{"bias": "none", "beta1": 0.95, "warmup_steps": 267}
Each number is 128 + 32 x the weight over its row's rms, rounded and kept within 0 to 255. Layers, rows and columns count from 0. Numbers have three digits each. The size before them is the row's rms in percent of the matrix's.

# up: layer 2 MLP up, 320x128, rms 0.0926, rows 52-86, columns 0-127
# down: layer 2 MLP down (transposed), 320x128, rms 0.0912, rows 52-86, columns 0-127
# gate: layer 2 MLP gate, 320x128, rms 0.102, rows 53-87, columns 0-127
up52 097:144137117097132101142132157036074109094104143114132129133099118191147099144170086124149151138151144157135154138143134170116098144098142067113043106142169152106161126117142147127041057127126137128095143098151147118097194157145126136162051128127153164125162165136070122132161151180112184153078142166116108159115159124167120043111125127073128136132176082137088092092153107157149131103070
down52 099:101148123104167088110109204135137143098175127071147150127127141094084085110135096100073158081134143158138186138090101174107103121118175117097140082111093099080099126139161061104140150142106143145171136193151080151163137160121162082126161176212191146122171102093101097146134117144072142195096167155142090159116062172135123130119147128134160094143097121148177110118135121117124097059145
gate53 103:093186111134096175090107108096104081171182089071149160182135119091142135113130099148153129142177112054096152080156113114124139096049144139146139135108129103035182093114148120041119184112112103112112156177114141174123111114146133168121132088182125159147107158125116157158153084108149154167172094127122151194105101141126110149140119107128119129117080076144129207131133126102188142125149
up53 102:102159121190175113168135126161163138070127074150120122122125143062179103115097081178139109117119125091131166160145180146117133142166112121117169146119074135078099133132120127172145184140006166126191114160124125137113178101221136124080099112085151126139137152169169191113093124131090128112117072110099168120166102132091107140135125159124133075107119105088102124140115180120120108109178
down53 103:145123126139164187127132104100110122111094148127094123142107121126110097118123135124113140095095095079151063160143097122153122136113171121113120091094123100167181064193093085087169194141147124082091194121139109122115059158123090150062196066158102102092123177125147136163102154160125118187146143186114121149145136095147175168110094161138106098060096081160131164167159178127124147140180
gate54 098:127160150091098103129153063158124077152177126128113082147136124138135101129057103109119156175090104115127170082128202151137091137112120185149131104116190096103149091164109128133110102091123093117116133100061168132209118135129137118162113189110111130133143134139106079107135175113158125129187134174045134111142064077111170174182170172195117170122103113112088159144118155159106100159136
up54 104:122130125109128133116204145124135143138135099095128141082112142092168123107108121128091142141121110091128130183147098073142075147162151117117128121071101059147155065102090115050221181191055147190141159110107128164202113111141117126089162162150148129117183140103136145124107140153164160207124151107129111116140126136126129137116150164107114147146066054123150172114187155140099104101147
down54 103:106118142142102152060090104179074143124154162149138100193120088074130152158149114091104152110162150074231157132150149180124175117132140087091160174133104135154131095125176078134131143148116108114137112127113148140134126107180066124148125172119146124086048136127112153129109158132125156120126091155144147083080126195102102096095186068139152118218135127090158081108071139136100138142136
gate55 101:147176144126133058062166052074152105124075129150090145151144097064107142141120120076049123143100152109150145119130116126084128141143148089187126123087105118069151128110123116095158121065151105095094058055116096152158100124164148094131115175117140129123157163158106101144145124126133169109075170141130139175157101124154147203176151098151168096106134083098100145178144181132167142117138
up55 087:147113133166120122109175077057171088110118162150078131145162165127104159111096067161104087169088154100139216125161110126086149163113150135156102131082088091069122122123159109147146097108149136099108130107174093175154154134163111110152095179108162141142173184121135130146141101109153129127062181137169158096143085118104157151122160115162080116101116126141094169231126174118117081109082
down55 094:099172132167133162120136111159133132140111123087103105126046159137125062102154149139083091189131120151159133130083164114160156168113117134071107147092168137139182077089102123082100150104164164195139176207145140113122155132090085151169166112115137154138111115123115140091132170165167094120105052116109138117093116144116166064191152137155050120127095117187152176133098089134111120162093
gate56 095:120145124054084128072107100125148187115138140153128138054156120183119150138138164131109139104146119093144137148084090108117158104120125103217101111095124135100088162185130168106097096131173136105152091149115150122137191133081123187098139143164169091152133135082113120072126165154122160131132074189103114182221110139169147166116116170165205085090132118106117083099151107113134102150122
up56 100:178146089072093157168090144137128151091098175121141114182078128102127104125144089108137175171120132143117155167068120193143120134093091132127160128098078078129105113104125120161123146158137054144105180156183142138147058167105140054138132144133115090135060107163085097169161156142126103164144203173146135135087142170129100118120114069160132103140136130169105114145114043075122143141102
down56 095:130161141151169120058139148161155072206160140173141139126089092135144136112089104108138165142100149158143115172066078102085130117053118133167122081088156102189134075076115194126109079128180120109069139136169150155098151133103135055127088169098108112134190161137109154144147112124134078132163134133120163140159129155149122077184153146117073160102159138119099137099150122106172174154098
gate57 103:144123100097122145089118089143141109163131186051094150121186086089111099129177117106129174128099114089162124074117194152122106077118093114117161195101099124109045163107127079144139105105175132122120093062106142146120111115135159158170125122153106101131157155210130131095126143122139159137192132123112136124135123151093064138224113141129174114162169097065118137122153175170173108117137
up57 100:107185162122159114111173122122156147098088041160155127135080102176147082148152157114102128110148108108123105134177091110125144162122138121203144097166158125107167105114124155081078202110081070114152144164078104132124118110126075112104156116119127149122072167099146133155143153131134105132143116121163114208160164072184145138042097122151138116126106085143097128114083096056150191151152
down57 102:170114143166114169093118115087121120178147159088091143148079090065116102194178085128112131092138131113079095081181122166106107110151096133155165210114105107142134177148108137147134122153089168000160092137139130118110084104145117102126126103126118115085121133130080161138142155148123139173183176102152108173079142121079116129166143127119145143120168139095135125113137140142204112084151
gate58 094:135124121122136158130105136159091126081137142118065152155144128141142110146148093119179153105146107101105117170097086219126079147157068117184187153110093167163169127117106131130153116175120127095105082095149141144072156111129091163102145107172096156108146111163131132063093129053157131166062113123144120143105144136109126216181136111205121115161118080076124087123140195100126078102119
up58 093:134136081100031154145069175172106137172147185043129146183140164164126115095166130148148192155123127071114134111136122115107091087067161149142114143145137165145167071150116135157071084127128125170176108140057150177130100107183114123091075109099145145104061131117067144125135148132145134137118156116130136140113103115169115121159108152120127145144164126135179152058131166103109108133067
down58 095:137158135086079151135082117114142111105099168126078120130146118155133155127101125156099154149150115103135148111081151110143152110085047145156113153157154169168108109115142087080114123176189112124168113176163156155134136092091142149179120190189111159112132126127149097126129132116097041059118200078114201075132101127153102119103114155116197194120072082175115133095163127088108142105123
gate59 109:162149150123146069153132071144073103107155106136133086112143098153164154131151110123082174047117142121137085139127156148179132147138137133182145117138121184148138119120123079087130166080113144079117091043109099111060125137130160108113046175117128136108192168085124138114107131084199132122126149087094103174155130161156130117145125178113132101185132122100096114124186152146172121040152
up59 105:129102160117057164146148104152156131075132182200175064168124119133082140147117168119137158137088114123112095163091164092094105131141112175118098125174152093082090151118105135128189101083119116103209138125125167126087183149112090111095125204081053144170094135130135128117138125164152106082112083101107184139120080084149115107157104121165116192121103122142163130167123134188132133149093
down59 109:172152133137143100126157106095119145097124128118171107133163130069199110175155112087021209142123155132119100173153101103181130143112145174185222134116101094109085156159110092052136120132081159106128090104158085156107116143112091146189074172139100125138164137120156127121133139074150095089093142111102119101129099105124142164102166160106161096117150102136174178132146100128095139099138
gate60 108:160135179087134108060105044122102163151102126183112089118140088096138096127167154090095129108174140090170160099142149165134172168128153097138166183110085121110139128097124085083115156103107115120123069090082104129130166106129182148111096149185129105123141186142135077089102162097116178209111140118143103168130104093141068141167105148124109110145145088111121144130090168077167185090177
up60 090:149192154120116190107120113099134151097137195164099051140149170120164118089133133108151099145078104100135197100131133104076147181134166117158078128113161102076153100088106144132146078102091165175114102138144146115099217117176148123094149110180140151126117170094121119114104134132105150188076132095152112094106086119090090125172187122150077146169121130147160139145123177055085126113136
down60 096:093121071114112123174159108137131128209196157130083114144115158135119156089105122158113108149070091155080153169073151106122060101142159133103119138165145111142140079088079134074135128163219153153156119153140125101106133148122115078135143143115116159132170085164126159130184110106148108082096088141056148134160185152146145080152102138167046153138078171169094138143107157091126134154138
gate61 109:210127103137157106093114091136105101109104104082115157114110098110137103141152091162130160162095131105183161141143101154155201094148109060146159198110051137118136153119116103126103126135137140128116145094101122160096157141101179116112115102152101184061157150195165106124146067117104162167089149140141077144110110190130069170127093137109142038154160118079111112085143166128176139133156
up61 109:090136082096121106084212120159146151134143131082142110160166126148165112123098081164130127114076150107155125096110134078118100151048137153119106149142016158097148082139140082098135099117140118126178151096152125138088112103174135161127135169112148165165153082084133172114112125093171138130124074115087112132129087163148104174193157164146108140211087108142125175142173159177127096093134
down61 110:071099120172089158139104153096116152106168180114155107129106218133106147096159142140125120136121122124108142039119116126090065101153092120132108145149147103075136135093108134090185154133122086175103127183101138161131121032075153194143159134146149094136145079127130145140104121105194146090189110107128137144179117107149137079124135133124109163085148074179179189140098148158144078149134
gate62 094:128137096116102131161110090098140123119099155164127173149102106151137072157119099153132156126172125067147129184084134175099114188140081058189106126161080135072155149113127118140133079185148054110134127074168179100066152137113146110114154151128189132105057162102185110117128130076129098128096169138128149149134096119128188101134107164109176122100117126129123123144114184042137172135090
up62 098:107128107118194135167128107124113132178083120111127129131086135171139136145214082164073075099143136165092180106147110138161067131128172098087067130137146163144107181084130131123150139130088151136086141199123163130161110175125129112087193095141098150088159091154157134151137099106132145107112152080184143104078189114129084173117086081086123098178174126134103066149083095122143154132125
down62 099:116127161105115087131169066118093167153132149179123133111135018122152084129125094102109100094129161128192057144142099128109118144138190117119144115151094160101154142118153064086157107137130097110077121111129130159143137127156169162092141141124139087113159139182169070145160136123107129182112117103218138160127100148112101149086085105114194124211114105100081127146189114161147076132135
gate63 106:159127172065156160112119123183138133124093149104135142095110105130177169146097040110092153105142109130137153132163091087142091126140193172154150155139086127101078141124181151083174115130158168128146081144145080167128072069178130099132118140145129120146126132104098204116076173100118109128163076105100132158134133079103102205160186173159131106142091054122129116100122166101154114084122
up63 102:130051091115158093103115131097103130119085103169168150103141113169145209099194161060151174091141129148145147098138086103122120082132073087115158130079128111144077147056123144178128134065121185146139156084159110134091153075141160154141152093148076139161146197146150135121194135123134117068131107116130175123108123077135101132163131134147088116184155102106128093142156157139128066155123
down63 103:104145176106153131191134157119094155115103131163166146162110195169061121183131138114083127119122124175039145138126088113116186080149159163129138056103174108146131161160075120141124118167124130128139121176131156152109116095067115097137153214143152088167095083159143144138138105107103126103093154140122080152167131122140156129152096108110104090094127160156147098114079075114064058167152
gate64 091:067215135150140152113121112136150106146116187041113114121136125162147133150075097135083112130149134141125123147179080178162091102128188143130124117127112084100113132116059136168169119123149163117101126096131134162139112079180123118110109142133133115158141116131084145178163074083088167120090116143101125139094086121200076183123082137125213144194124131127122146147108145042136128073137
up64 094:105132111110100133090130169094137146083115155073191175155135131137101115105104154190161092212138112141117139109148123142164096160094129120146096167136169070155123173213056137110140166127143099141136166133115169116142174203127140131134105070140077164125148179145069112073119088112094124126153146097158082138098120138185112123127047122149144162197123109105151073118082121140130119119141
down64 095:198134142132077110148132092086137111105111122147165107133127154107120113070172087064199130105187108075142125150162135134134128090161136157083105124125133154060120171123139075110138070105119092114119102174103138070168065163099140150172153195137149081151158167171138168120111114130137127103140139155132152106130109064154143131139213134129125172088069092100160095086191153136110102111157
gate65 108:145142175085138090125115116169085166149104152133099131127191118063115141113176149098054150086137151130148100129107141132154100154156155145227178126089101123117124140164128136089150107126113134114090067069071159118121122159161164116154123184138148114065176136154086090064141171116143124158156138107111106145110147124129137139155096157151149081111177071042133178140132150124129200098162
up65 085:099173102138163127097145083118194108103154078116132140091079081207095134145114091139158144150149097096108096102137131131099106089128080106103095145197171094137122128090128097125076133106175153115133170143125114073147124065106103161194138089123076127161081135118129145166129127157128102079153109135121139177146162132144100145115182073093109179172111082180137096089157079192168089150096
down65 098:124135121152167117105157142150160115106103090156124124101147116121171160134166066104093170109163123113193126110129130133134137124112175133157147100136156104137077148137082101148100091115102116049111101071085167193086110100149192154183125169139096148131108139155106090166131124115126089123170108102104110168114131071184112163145102145096155116160129079073145181165121131127254124098192
gate66 101:131155163153155056114139087103140086116156102178130162136142116173118134122129134065057133125140125118138123188114166088119122139142115144169132133089138122043084161101148146081138102144142147068081117085118198132124122194078151104117072129138100100113156183138077122152121150081167139111156070100063149158138091140120175115124112166088132074166116152116107169158173128091159175095178
up66 100:074169162120137064113222157135203108192152099132104144179130162188128189100107125132084144090142087152100110112119186115162146150124128161171126122130201113109121108125128132114131168083173171144162130163092177132114119165096099101148090133094125118160176117114139148180167106113086118091152151110093181109134151074117148173096120099105112054069116097124170170141133116136118098098117
down66 102:100166097184100129128117145118099187113170150081114141131111182150174134097165135113132150150197097142082103122100137119139109146087096100095109104144142100142152111098144104154142122159133147074104114160143096109112112110048090149150125143122182151167148138139132136129146124200131054078106084117209116145090173125131092093151096095128160195148072143125185146080090102140072117211092
gate67 089:175130144131115190097147036143076081103135132192117118124197092101123128133077081143148204147132078152138174155122131161150123108140119152118123127142104114114132116108108149103126149156114067076068158129056157109103196124119140121098058180178123119133161145125103121143093143136159145083116136144087208140119109089111125104096168177081094118125120154148113156162090134171161175126171
up67 098:141085098170151105118066115160134138160087156099144129107045133121156135114153188115167076080085167155130127052212139094113153139147128132142091154138129109074115164075119132124117229101129103125135098152154111103118146122127146140130127108070131120080132191159063133155127074125118151132109157122093108142128133158129092127122115162083149129193126144162127122160244095135145124115124
down67 097:163135110150077081128073089143124074106086091116122146045215089188170167118149086089072090116122117138138142115114112067126121127233083101098146126183121098128124095086091121119105176124177137072207147124187161137131118171144148160135060133147173113144143137094138153124174105111123136116121095140144113103130119131117119167124140132121131162150153172137102179077114113133138140114101
gate68 111:127103161139149076095082159125070093161121175130140139102117084105079115143087169138094164163107159131198102162101103150162159083106149101126185113043113118168097116139141067120117129119160148062128103117159152123184110108108206144122035111127120103109133144166104064174113140123098161138174133160131130162194097172111105112131117151155094104129187138155115137099167155111162145085139
up68 107:083157135142065155096090181142153160168175191102129161166091156167122104121096139126142104132067127162083112106094100106111113147086186166144060095106172095117156180117146139127154076106155142125139102139145098107145097065133091167162164171123142075130079105159074123125109108169138126094148078116149139128133127095182110136109166108061132158047129132155066129138132115060099089136124
down68 101:112097149097136083087059125129088119164213121075117155122101129134094149184077106172117143130129167130225148173138135115155109131141136135079170156103180145172111114090141109134143085151163165061136110193113128151116122102106188117106105037130131098160121129126114118144107121162104115132217153100137102172127036161107133101135096151096119106137112133181129123105173129126137133145157
gate69 086:184104166149147132136095110121106137157123069220177066124187107108110137131077135099089127162091140119139174110094094128092133172177095169154126134137115119126143169147111071112109077104124125130090105170118132156116131173135111190074138180152161135096133155104121124139081113118147091126141104155133067204209092133141162122088118135144200136159110100146113195097080136149151136128072
up69 092:158124138136176131187084105153073184143127163091098114129144112107134108118150169089157121142134206108167130139195186137139133121060142155105116131087119104128093153178167099142068187112150105137086164150094112189138136133128142072155151096130091111130092111137107101157118142132112130096160198153133135104117145114096163072139132134217116102045113131107088098182155053100130109125146
down69 096:104125164160092121064143104139141089121167120130094141148133031102154115174152114143137115162102123190114126127144171074109176127109106117129088137162185122158117144075096111128126124115137226130134119134176134131109102071220155101099135155146132162135126138173180102102141088074121126144164158157086083136088111140078129093116091133178187134080125179114111111118082096136206133130116
gate70 109:142147148099138048096185073187118148065114124092076146124140117088109070161128143138088161117130116109181122178119104144108151148154089080194173129137048140129087113150110181118083113135118123102127067083125125159143074195102152112113131121159096179058156161151147082106170119094108161129136107152107148160118096113135143175181139134145142079154163120106107156101168155157141166095144
up70 095:118103124098165159140158163056116124193127098137124082117143105081191147109148072090124119168125211117138135081155118082184136089141114140124098145090141175099160092099149082104165092120153136102120180127142130141124130053164139155103087168167134088186109130102130106171124148188156122083112092124101090105159130158108112076111101157104200189126091111095171160132156172173136113145143
down70 096:135140132094087128149114133138116114124037147082166140122133064134147107090172137107138148127132091109111111091093141081080140103137086158153118129110129167095075105168152127124082156109134141142128120128098202179109115090094209174210081153117110133121100142137156135156082186089131181126107155085130127151112123169108106154067130176101173132101182119128125170060152169098197135111172
gate71 094:163164110175152087132168135144185129085130132122135085080153117055116162133134160155106038140127103143090153121123141091065129156084122117147083145117091173044128141183112118089098146137167108123106093190184119164088134152162130100117116123121133148119066124171099180127124081118143107151150056180097123137104118111116135167111147118079117125094108125140174220101120137140130164137189
up71 093:153099109113171149127089128095122118206154120075139140195101132159159103111115089139127142114121120078141131119138084129182067106102151183120108181153075149145163130042136156111145104104142142151109174080190127158103122090178171139128130143135153070107171112075104081124147123096135139102137164126132221127071128132159117118127107090150148166207181105152137116145108166061134119091140
down71 092:144175186109152111122213195119081132098063085125134133090150070169103115163105124178096182101139146091137128169122114118125118173136138086174146109137148154132164101140176152108146114082148173077083110114138105082116102108127102134112099102127131125139137113119100153119084123049167150121129140130125216154099144147083171179131105139137131089073118079162179140094147131129211163097160
gate72 116:160132120132110125142131099152166159159140063140105126118105123059105109113163139115088140168180161109208182081088178125139148088150090159124137137119104112146078144174110146140082103095136129120105126092139141107067159162126181147117112099148090167110124139131134041134131162105103163142180147135070090137116035140150126101185096127177194149111219113150121091107133161146128155097153
up72 109:070203154174076142183110111144149160107158164102075133142153138127070095128166120128098077146148122173120205106078121121104074140098167229133121117128151065127119109156139168123160076116163146120089151166127159142123108091127123115133141153106129073160084139142121140142156138104154090047164112147054199151126106121158145145168113130132142113078148102081114149180124142092145111124128
down72 109:116138121105146099159143121133145142067120106142144151093116100105090164086112127157111112100097171123182149119127134079196155110160107142094157143159132125123113146135131112120082142158118139187076179091179109142118136137102187065122121092137130123151121095101130124137089118096121120154134165120109063168134042114145109143119117108126153198143115185196153080151168217187056156045120
gate73 096:143123185151131088133121151178162095165174064163115161067113126104117137144121147168121121103144127130124052161098175177117142150160073116136131136081118147154153135186111103146122110143094195122127110110128160041099132158119152102067065158153120141116179143099080075109086130081138161164101080096114116110170114174165130114107100188147115125118100129153144175060093176122129182089122
up73 097:124128120113163088078146139166115099133154093159152136112157107129129102137137118148112097104164090086122077162090195130152156156114106144150157149072079162198149107154119110102094117126136172130156104144122168087065130150103147109097069137185152098093160146072116157099123173092079135171124109124108049161167091171119145137112077190123093112106091100167148161067047166127175139151104
down73 094:141109137139144154148147150116146120126119176125137117171101238141104113176146146099173116143128090072030130137097124140148109098135122155098120105135146110134153151150104211110158113094164149125149132203083109112122184104072069155162153073104129130115104119095139145086125119161165104113143122112141145090107218122144147165135089124101098146129084071155102124124180085094056156165152
gate74 094:148153166133087125104114099173195078143134162134113118116129138063100116103216089153166153068097065098085144102060133092142112146124132076142149104086130105119141121093069097088161078099157116141064088105143135144078134142141115126129136126150105181125166106171176172076112187104110137155118180122144143134125175156207101170116113136099082107117057117149152147118145119142144131118168
up74 096:099092127188159118175090110053176131113136112090209118124149107178105105131081094138103104112148153154135119139127100077130074191107153187142121131103140151131166047129146126164175111116137120095130156138106169162136145132130124080132121142102113090126120086123062079171177115187114102039166161099093150159196106188100120115135119154162185146140121122097153140131142147151126146156081
down74 095:144147105177102120042125117076115171116094076158084139116101123129095106142125100142087160121145149099076154068171094143106141159186132115178181163075134122139104130143116159161131145197152148056153113103115096175097107122170172069077127146169155173123106124094082145131102137117168114187102069114113147155097119170128114199133161159127202130113148129098100123137109160086131151091152
gate75 105:106122115146124136176128114113120108150125165117131148147133111077160120130153088128110134153148123142154116115106147134188072129171123118153131093061073126100130134111111093157135167133233151121094129104124175121125140065080164153116169084150037100108137087168150143098102128134138195134126172171113148124055108090060088111120081199149121144086138104141141131216158159120143098159178
up75 108:093143073152143146135168109139093162132110188119127160148119084109074190149096127096097093105112161153159119166101121075168090121069140209163156170151140082123154076078180095125103151126167095120149114126096077114185127120175127103154121118130130087112099142132090112120146062170110126108186107153085151159138158198100141146108078147136172119183145144130090179129169134140131123070074
down75 107:116162131138115097136089155140126108125095112169120174130180167127102157106101060186116110117096160095143100086076110100107129060168167142172159115118095106135079145083099094161145077188124125121173127070165098094132094132128155133072135066137146131094125103106163124127124127149133167168100157145119070166093102173174130110145159100180135160194221124103081180092123155175132149125144
gate76 133:140089132144120163092119127136103124119126134123152123120106088171107100086122124139173160131142104083211094051122149074113153081179126131127104199157118103154130112085116051054152099160140169168133106112114127166179153090127187164164128105159090099133111169106097117164167148137123132133143116090136091163161001154120085150124147128132142172153138122138146188086117163110140161109112
up76 112:124160117107170132159137142160142137047108172132118108071140042138126146131135066133128112101128099106169096109155166069097158150212125141138120132177128137110176064103081035063117115163120125145110142104114107145172167126091164115130088124169085173107157134080134144122150150137102133141101095129092060191145083158109100153113126171136097144116122094121167145098133166157183159093114
down76 103:122134135138115094100113126109122153141133114158133121128110216139099174090113107121108115102133141154020128173099083141116123095067166126120166109101152121114099179125166152175116141104127114156137166110156130133107106176161089126188133148093175138114093113167138124149120133104156092136150139142111196047101245111155142115134190121114134107098109172086113098166126103105035110167130
gate77 095:131151126126138120125159133149180079107080105150089158107106123140103099134236191169052118102140146141152141054110148175105111102163093148150068130209150200114150135120166116107155080118140140102137117131071102145130088168124142062167100106140121103110121091123153121131173152100206114160110121138186150120098136135099157140116149182080117066144141122136105090148149103147130148137073
up77 101:156070129160097063131153114075083107114163125091178127093154140139093124090050115149106103123136146084111159145134048135122102170148108066116077112073131121149154118171104122152190100158130151126103125153145172114129173131129176142077161099101148145129178218145069110093167082112113149140167175124137105119140138100160100180187107131130135085160134145143173122149063174099114112151133
down77 101:134082118122154121137188073095169133115157125067119140127107022087116171182147156132117123172132094132135155133115159148129114137153134110146150160098139092217153094113128100159113155124125101172089048083114114157151162175147137144141111111115174109073187046141143107151110124115148153175136151077113121203124123102085093157141084177111108142149117085171122126150097148122194142131113
gate78 081:127130160118147115143183120120131157116109105137112121088125125134111130109107137177089126176181166124139196088109123113141122138156149141115070140127139138083145147181137085116142087134117124150116107083104148146139164114149059146138130115082125093088163000126196091147108137173119171155187094127173096126154155154108134104110127167075200134117123134135104147027119104209117076116131
up78 090:092120107135135104103135098120150158169076143135095130104106131147141158151124095109153177182163199176115101129121131140159103180110110131123123181204078164115105162078123131186169136158073155131127112107098161087150128062051159203068188106163090138122116090124158149125095196145107134128134055130100155108111134142108075128136114097196132143134152081112124132074084117108119139139157
down78 090:192147118085086202150140162151154101143112176147093051091113214179146087175143169056113181103165127083111145136077127151142118159130128128125071154120151180126083128111132089124091131101120116123121171124086131117129124133156060123121086140118113151178134090136127123064154160071138106140115149158099147105158134114099156187114159116094118171129106059103116131138125214147124157143134
gate79 105:096195163120179111151136124139156096107126060105158062139146082107061122110135124109068102111128090057162110093094121143135191112132111103142164110107134152095153108132146134021089146133146105141088145065105175130166088189144173134170139187093107113104085133149090090137152155084206145139119145128113159171132135107106149132139143113137154152141118093081142167110168126149156160093168
up79 094:142172134133160182139102159143160072120133089154124099103148144114109156089138092129135118121101122161177165102081107145073167161118095172073108131132118160158149114156107150063117123163124181154078131068131154146092146175161193089127153190110163091135107138100075090112120105104180119141083099118139150106161120121065162084145218126074085154093088180116155169147144144149103158081137
down79 101:104150154101089080085119106174102178185102128126136086121131085185138158141066134157113103105155083160237119117089110117097151189109127127085126165130161137139124112150171088096134125130141105160146156110123107186153163154139114082103151170155103160135115074110075202123117085102128136110139109132136110054166110160135113157099128129151145158158132187141093125123122146127035136149054
gate80 101:061097113134146163091132144140101106143128109110101216093075092130120140182180064122134184110124149116186057185090108137195145112074146090102208101090092109128108123139128121159169115148150133099151129105138122113063122115159149092131112136114104161064130150131120171147151098144146132108158137173071129153126076105139125159122089217120134118160131086140077138153152188156133152140133
up80 095:074089127132161108046124183129123125122127114124147145174115138165109151113116111161123069140118144130146116185070107120151145127125103117157146154107130094148127102096098149110143046123156157104064153139161112134122073206109144070172111103144110054091119129114137129145179132097105032172104148163121069157112122140153160166137145171124064187148114130139090140150142142091127192153067
down80 100:103079147063134174183082152167118115107124158087087142156124163146091111076170149107085109134139127099115136176089100099132103141131114138100122143140150074150105162153132128186064124127194084202097161117144108169100157145099101133129191190106177156152128158152159105066076143136126150096079164111134141128123121125168081177159167138127135104167084119136150101138103132156034137075130
gate81 103:129161164137138111143162113114198092108100186106145122147102125148199113102107080106184121156129096108141150116130160106096129095094098141141089137205111108122106119090047070113132107165154068096146147151105168096145141154126100125167087144117124166121092076144103126164155175113097144113169149092094055162152068160093151181128158133184186124157095109138184190130132186121146130100142
up81 099:137112102101117131115155142155144120119126138132129063183100148121069090088122117118148136119129129079124094146106150147152146100086121153188125156190156124119127101160126125094090053136178084132121163145162167122104077170123099153189133112163159166110088117128089087170145140163133119151183116066169086138216130181124167153165140080175155146197136103150137124167084109123096147179048
down81 100:094142175109132097074138081145150141142208128119111132090127168129121137064147116108162154111152153170183127146142168134113129178160141090053105136117121124118101140102151093172110110153147134168157159162150145112123129120038153163109071115145138097140138130128114167135100119046134136116124167117141180033149112144146034079086087127117101154162174159119163160092115167126100081139171
gate82 093:167123131126102122152182111119162118170103149102085126107079133134139133134103134083127157185202168119108086146146129144084164136119085116130149096139161189072106132112106128081061157073130099130140162134124122122171113105117122218131192129093085078114090206202117085166120126102122093119182123135154102121133161118109122145151099106088138213127145072121124180120100081133125087145169
up82 091:098109102099144084102176151168145125138133180140187133106140143109154148149136141126131169117067036124141115074097176073193041101122107112136084156118104114150172084143107092124186121149177187171177107106144080142110144127099160089159130130120102143134125114100092160162140125047142157140082159120097113114125099121100116139150119186173107101135096162155192125129178159138130120072162
down82 090:154080130147142128130070103149145116157184119177153118144123027079116172181115138135116133101157116129161069109115143173153150129109151188174126132136087151087159133148192155117093115166133123088170127110071139132127107140127082146146062139175092145150079075141127073133199135114101151109177089140105128191157119111128114143078080090094133089142157073112119089121177183155157126105110
gate83 110:101130114126092138095137086156147178111134106130115144087129091129113123135098101110140141107122096129171139109113155126115138135204144106159106223122123095095147135093064053088143127086147133109183137107105128169123138047158153185149109161125103150111141139120144089134117106110104098133132126128109152186160067157163080244139165190166175098128136094090120148106146180183150126080096
up83 108:104132085164126111125204129155152147117107099118131170137140138130138113119090121079158159116141079157164146169187110079100150088149094114148105177135111147136142090100067066074179146073189142131198162136158144165092147081163129174128097145098077189078161072117161102161140084141102094103114107108152177133145101169138121170151168116189135161129177113088114118110133191106130112094137
down83 102:109165136123160164153114166103102107122128152188168143106105254155161150100142182170095089141107142159077166128100072118132147124115089118117125084117182152148106142142173197168122130136119084235147138185122156068158135194090110108097137112134135101118125073131128132134149100124113136135136123106082115134104140128143174079087120085089094092113117156113114093132128121105072093170111
gate84 091:100153166108026085112116130117152153128159128152093069137109138140126116117088179129126120104182097170156094136116148138093113174164151132151103155084112157154152101109109118129114087176131145108134113128146177132086120158176138104162042174113134089107115093149141091168185121147103085058074189172113124128171080109151141135126185117166167137099155133073090176140171185106143181122144
up84 095:137121126135136105134131190119175183106174129133140090146131126098173108144091130143119126182143187125098169149119141053146102121110073154137102113095130105121120072173060125110136101105152200112134126106162131200150084174149084116134151131081143170112184094176100180195173092074110154070087128136080085118129113077119153080126093124112119201112158125131110161108139155076142158129131
down84 094:064103133134186129146074143167108095185072108130198145142159192129140116202180141131105142120081167062123097118110095137140108181082165161076160138150161132123119126138120161110164112076146150156085110087081123128098168081177157155088134072139111123117091156093101120111078152133163141130124112118197181110146182151156104184111140114091120110109100081128157139173100107131124101173142
gate85 107:180116091084131105088153110125151088153094084136125158126135108084137096151146110182118123129140129085169128126173146097114131126166119076150166129121082097109073118096128122134163138146064138012153073163090157134131152163157189131110139131150129126058130122141197164125107119100118179170102163139109094223100107129133119108115138121140171066095145085135104130114155172152168136138206
up85 102:072125160164120130141126118118179148122179118097120150113125083138135104133144132121117151100148103123115126114095130147114145119125126171108094187117153145187192133177089096119130131090198073150091109056139152163135137107144096128147072148136072133177136089132047108100138152179125105143203096126181146098198132172129100202147091170045152154148123170106143140090092102161121141103083
down85 106:109112143157145163120157118125090121110089116153091173069096006100090125207152104174116137095088099152077065117113099132095105115124106152150199145129148098135121148146096088115140164118113084088137113135102144172130104120104160156141111115149139125154167118131145099143161186161098095190141071148157093160161134130124112131086177120109163145126105130112131134135181190175213101082145
gate86 099:118124146078150092169084097139077141135118110136119078127105122098154096135118135073148157157180159095131099127155206222140121122139073061202102111203106184155106067141080144133111162141127056089124138110090114152110120184143138142124155062113130098096095129128136095137103158092111107113134196102163128115136137151094144134135147126198140144144195136140154122111136143069123136173113
up86 100:155064174113201083186107076152094144114129114141140157112077101087141098171113117170063126141069108108095142154087108065193097176133165109124091151122144106104133153140096139183133146107122111131110084116118154110123151129139109160111152186143080152121130101125104109116054090157177087120135134088095194129117198187148138186139139096134172083115124131182103074105124096131152137141146
down86 101:150157157104155096091056105127081142082140152173124125117152109092097111161130096074161154115137123145107129230164098106116078108081142108122074132163088165110164145128150115116113132090132098168103104124102175154113123113204166104191166118102086126129107148091152097171183110159124092137150135093197140178124148181064112118155193161112159148129098140175134164077095136124139170114108
gate87 100:083103090142148101064162085101134125103111102132134168113073095135130143156116161166134169069129101191150069113114130102152166082202145104157183159106097115130124140111140055138182150135087154100145096118095116065155133090162111132127109135165091137150153124148164162120079155084156204085094109120127160161132101153154084174148145197117157142127068127126119077106167111173158116075134